Part of a small language model's weights: LayerNorm before each block.
Each number is 128 + 24 x the weight over its row's rms, rounded and kept within 0 to 255. Layers, rows and columns count from 0. Numbers have three digits each. The size before them is the row's rms in percent of the matrix's.

# q: layer 2 attention query, 832x832, rms 0.0239, rows 542-561, columns 0-63
# k: layer 2 attention key, 832x832, rms 0.0218, rows 542-561, columns 0-63
q542 106:134076112151150102164105136112115149122143148112147134096121133092180143111161141125100172129126081092093081129091143142121146127124125176124150135127120164114134159154130154150126137139115098
k542 099:129134100146133139125152163124092123145149104155141111121131102151104157138109139143138149134119112136122117142127173141133145119146128136167176113139106110140128085129125113133175189108086107
q543 105:129081114147127120114119141145115106111106170096127123123054113132099149118134148138132127114127140104130117129130120080098164139125152095162180117129147147144104123133085159106153119130145147
k543 106:127127138148133147129137145141115113130091101111124113124107130152137111135178121119124081107187140117147113131118141144127146168161105148096177148111168141161160073131103115139106136122143125
q544 116:145104140096152082105125098166116137126104127091095170113110113134130113184107156097150140164129132104153144108125133085101093106172131140114152134154114098146149118119080167155121135113120172
k544 110:149117162104132174146141087115113173076087128160124092159133165116153101136156145134124143132107133140107119073137120125116136127157139113132135095123132166133138135159103120117145179152101213
q545 120:149074131136161145100106140153144160104140154137111126123143091115122114159128097118132127148095132105097121137124138130140103142148103118143124155138151108128143139104105160155118127123104111
k545 117:122087190127094137133153140178092114143129168130096079136108122124149110105108137109154136104122140127124130099150132167115164115167151157132133128104143180110115124131090093120143133137122118
q546 111:150155106124107078150145142072108140107164103172132143144145156159142125144128153137130158117136146130150170149172142149139138117122129134126148169131106100168116156154149125097158148117086124
k546 118:135130126110142117126109125164090181091123118075106144118111120151139128096146117129138095126125140142091146085118156099111106138122134115119124102114095149131143118140122083183161185095144155
q547 114:085147169126169099141120108152119125111131113108138096138111136143071135095108140151137112134175135133131150144162125113102161135105181114140086127130102145112150115111165101130102108148161121
k547 117:148133141147127118127167141118123144148122124114134131144111121124129135127131130116161171140135120117123147170076141123174137118132115128137137150115170112117138168084161106116079080129140084
q548 106:178143143110136094137147107133121179099162144131090110121118104113148114104078101142123105119137156113125109124143174152135152128120076125137101143163149140128158181119138133117091109111114111
k548 104:127120131078092144116139087099135152112112109160100151104158120150097114076114133179102161134138119131134128077078075140086128128148107119132117103111134137132139154148133118117134092163091113
q549 112:128132145108112094125182099113148093149124132163141086154129137127093117163146138098176136101133158100164162143114147144135113131178151141173137137113115147120130111134154089136101158130128139
k549 109:169093159124106124131120133158163114172146136079165148181140161129117102112155109186152125119095122164161167202108112095139091129117176115071151153119152158127144123104158127143156098128140120
q550 113:064118140124111182129093121133111105119106121114141113126125109151132163105112172131133118170131123139161118146087105125150103109125139123075141109130125124095150096085135111144115134104165118
k550 108:144128150155140147089158050158139155111117146145102158130115109101136148137112120135128107153147120155094168154113162133101136137144139118121072147147125092144140131092138119104068086148165079
q551 101:084161101140158112172145139098119132150145123156095118135133153123159151086133140114109119099173136148159113117106121108112138150164175086101108109133114142112082137143157148138158137147111146
k551 101:128107120165125132133158108130130136108088110101109128143100151132149134112149157140170087135129163137117099082092146123128128159107093135127150115138141153141157093124091107114126114141153155
q552 114:084105111144128114115117132119118107118138123138143142158164157118115127176149122139154144098091105106113152144121155133132115101162141124154147141074154068120101123182126152104171144159109136
k552 110:127115115154155133146131112132129140067088150088164132149138130120153119169168106140133067121093103139150144117151126128128081118110166097129142132134120129149146132113095134167115153106141196
q553 101:142128117087133128130169105105089112116142133141080100101120125124137146133102118102131141083134158131083168132151141153104129097129170100123191131090129144155152135154148129119122119184135112
k553 102:113128117116100087155099076156108128118139112089140100107170104150144155099135119134102118137122136125093129069124112141115103162135115162132156147120151165142164135143118152094117096124155165
q554 107:163095121149151153143133102107127116150111093137109134131162118148147133155165118155152119150139150156164126148104119137136113117139129126112117140152102129083130125145149133148135149094145139
k554 107:123150106161108105109124055126160130106149128144101116155178184117120122147158152115112157135122106115106126119160104080145115112102128107105090160128095141139137088128150081128112132090150168
q555 114:139131095125123132150154124120142116085091130109149139117141108165125082120136121085092107115171133128147143130113152119111143105129161134126120132136130134191107121177102103114103141128104116
k555 116:121132159122169136152109199118156120161128142124167126139098116136140135144194096139136103134159099123139135136132123118108146115080128152125124126117116096103097121146104157136181153151098121
q556 106:118153151105123139126180149165111121171142128090124084113111104123148133128101123146119122154131137124096165118138159162134096084116113124157115131160165120120148112115135124147144104069114118
k556 106:108137127125115134090100157100098121169189124142114153148170138147128135108118155143119150146093100185129117117108166116145117105122117137115153141109114155111118131126176133124154146179114105
q557 103:102135092155128084123163124138118143093136109113136097117136146192073118137146117089109099106122126096170123131175168126131156089114172165130105139082115113141156118126139159099084120152117138
k557 097:156169125157176154127142085139086154037110148098148128096150080121115119148120118122102099135131137108142139098164103105093167146129115135114158132109110111099133151125119124102130166128156205
q558 114:123105131154127102119147128124131152103130162097126128149094111123106148159141164123115117149173099097139100125147136116141145124158140104151087112113162136158105142136093149136112149164095138
k558 113:120137170134124116153136153157126102143094143111137093168127104127148126099138115143161125121114088140138134143136180138106146122115129132126149143121148162145109125120048108145178121157118115
q559 110:167124173093109125142134171154120146128106092081104130118146108162107133128120157120087139165136098152107117124117149114113151150110078095125106166164140163122120115174125139084095143138143125
k559 104:111140128129113140126114125130103118116130124147145092115140147101128120139123135109124125143112114095166115078126147137112148127124135125117094124112115130116113130175119129163157175098129144
q560 099:127095136116092096102104095147120113115150098131108138091113156175173129106160129080178134151150133125117133136178142113107166151160149135159149177125104104151121134113130107156139133184113154
k560 097:123137153171126134150123162124181157193106130145143148142116145089159140098174120105138133130111153135117136180106116158103107153139120113100111161155153128162153148111122100144147087130107095
q561 104:099142106114122145157091160125151090124139132080127176127146141156103128129130117138098138095156129160135129130140128133162182152118108111154131135159122120142136073207156131120162116095127108
k561 102:118128124141148163122143167126074103105111139127155132125108102144119106154118129127118130112109131087165092087153157145140164106115126137123100106117098063099089150141128123114111199092124180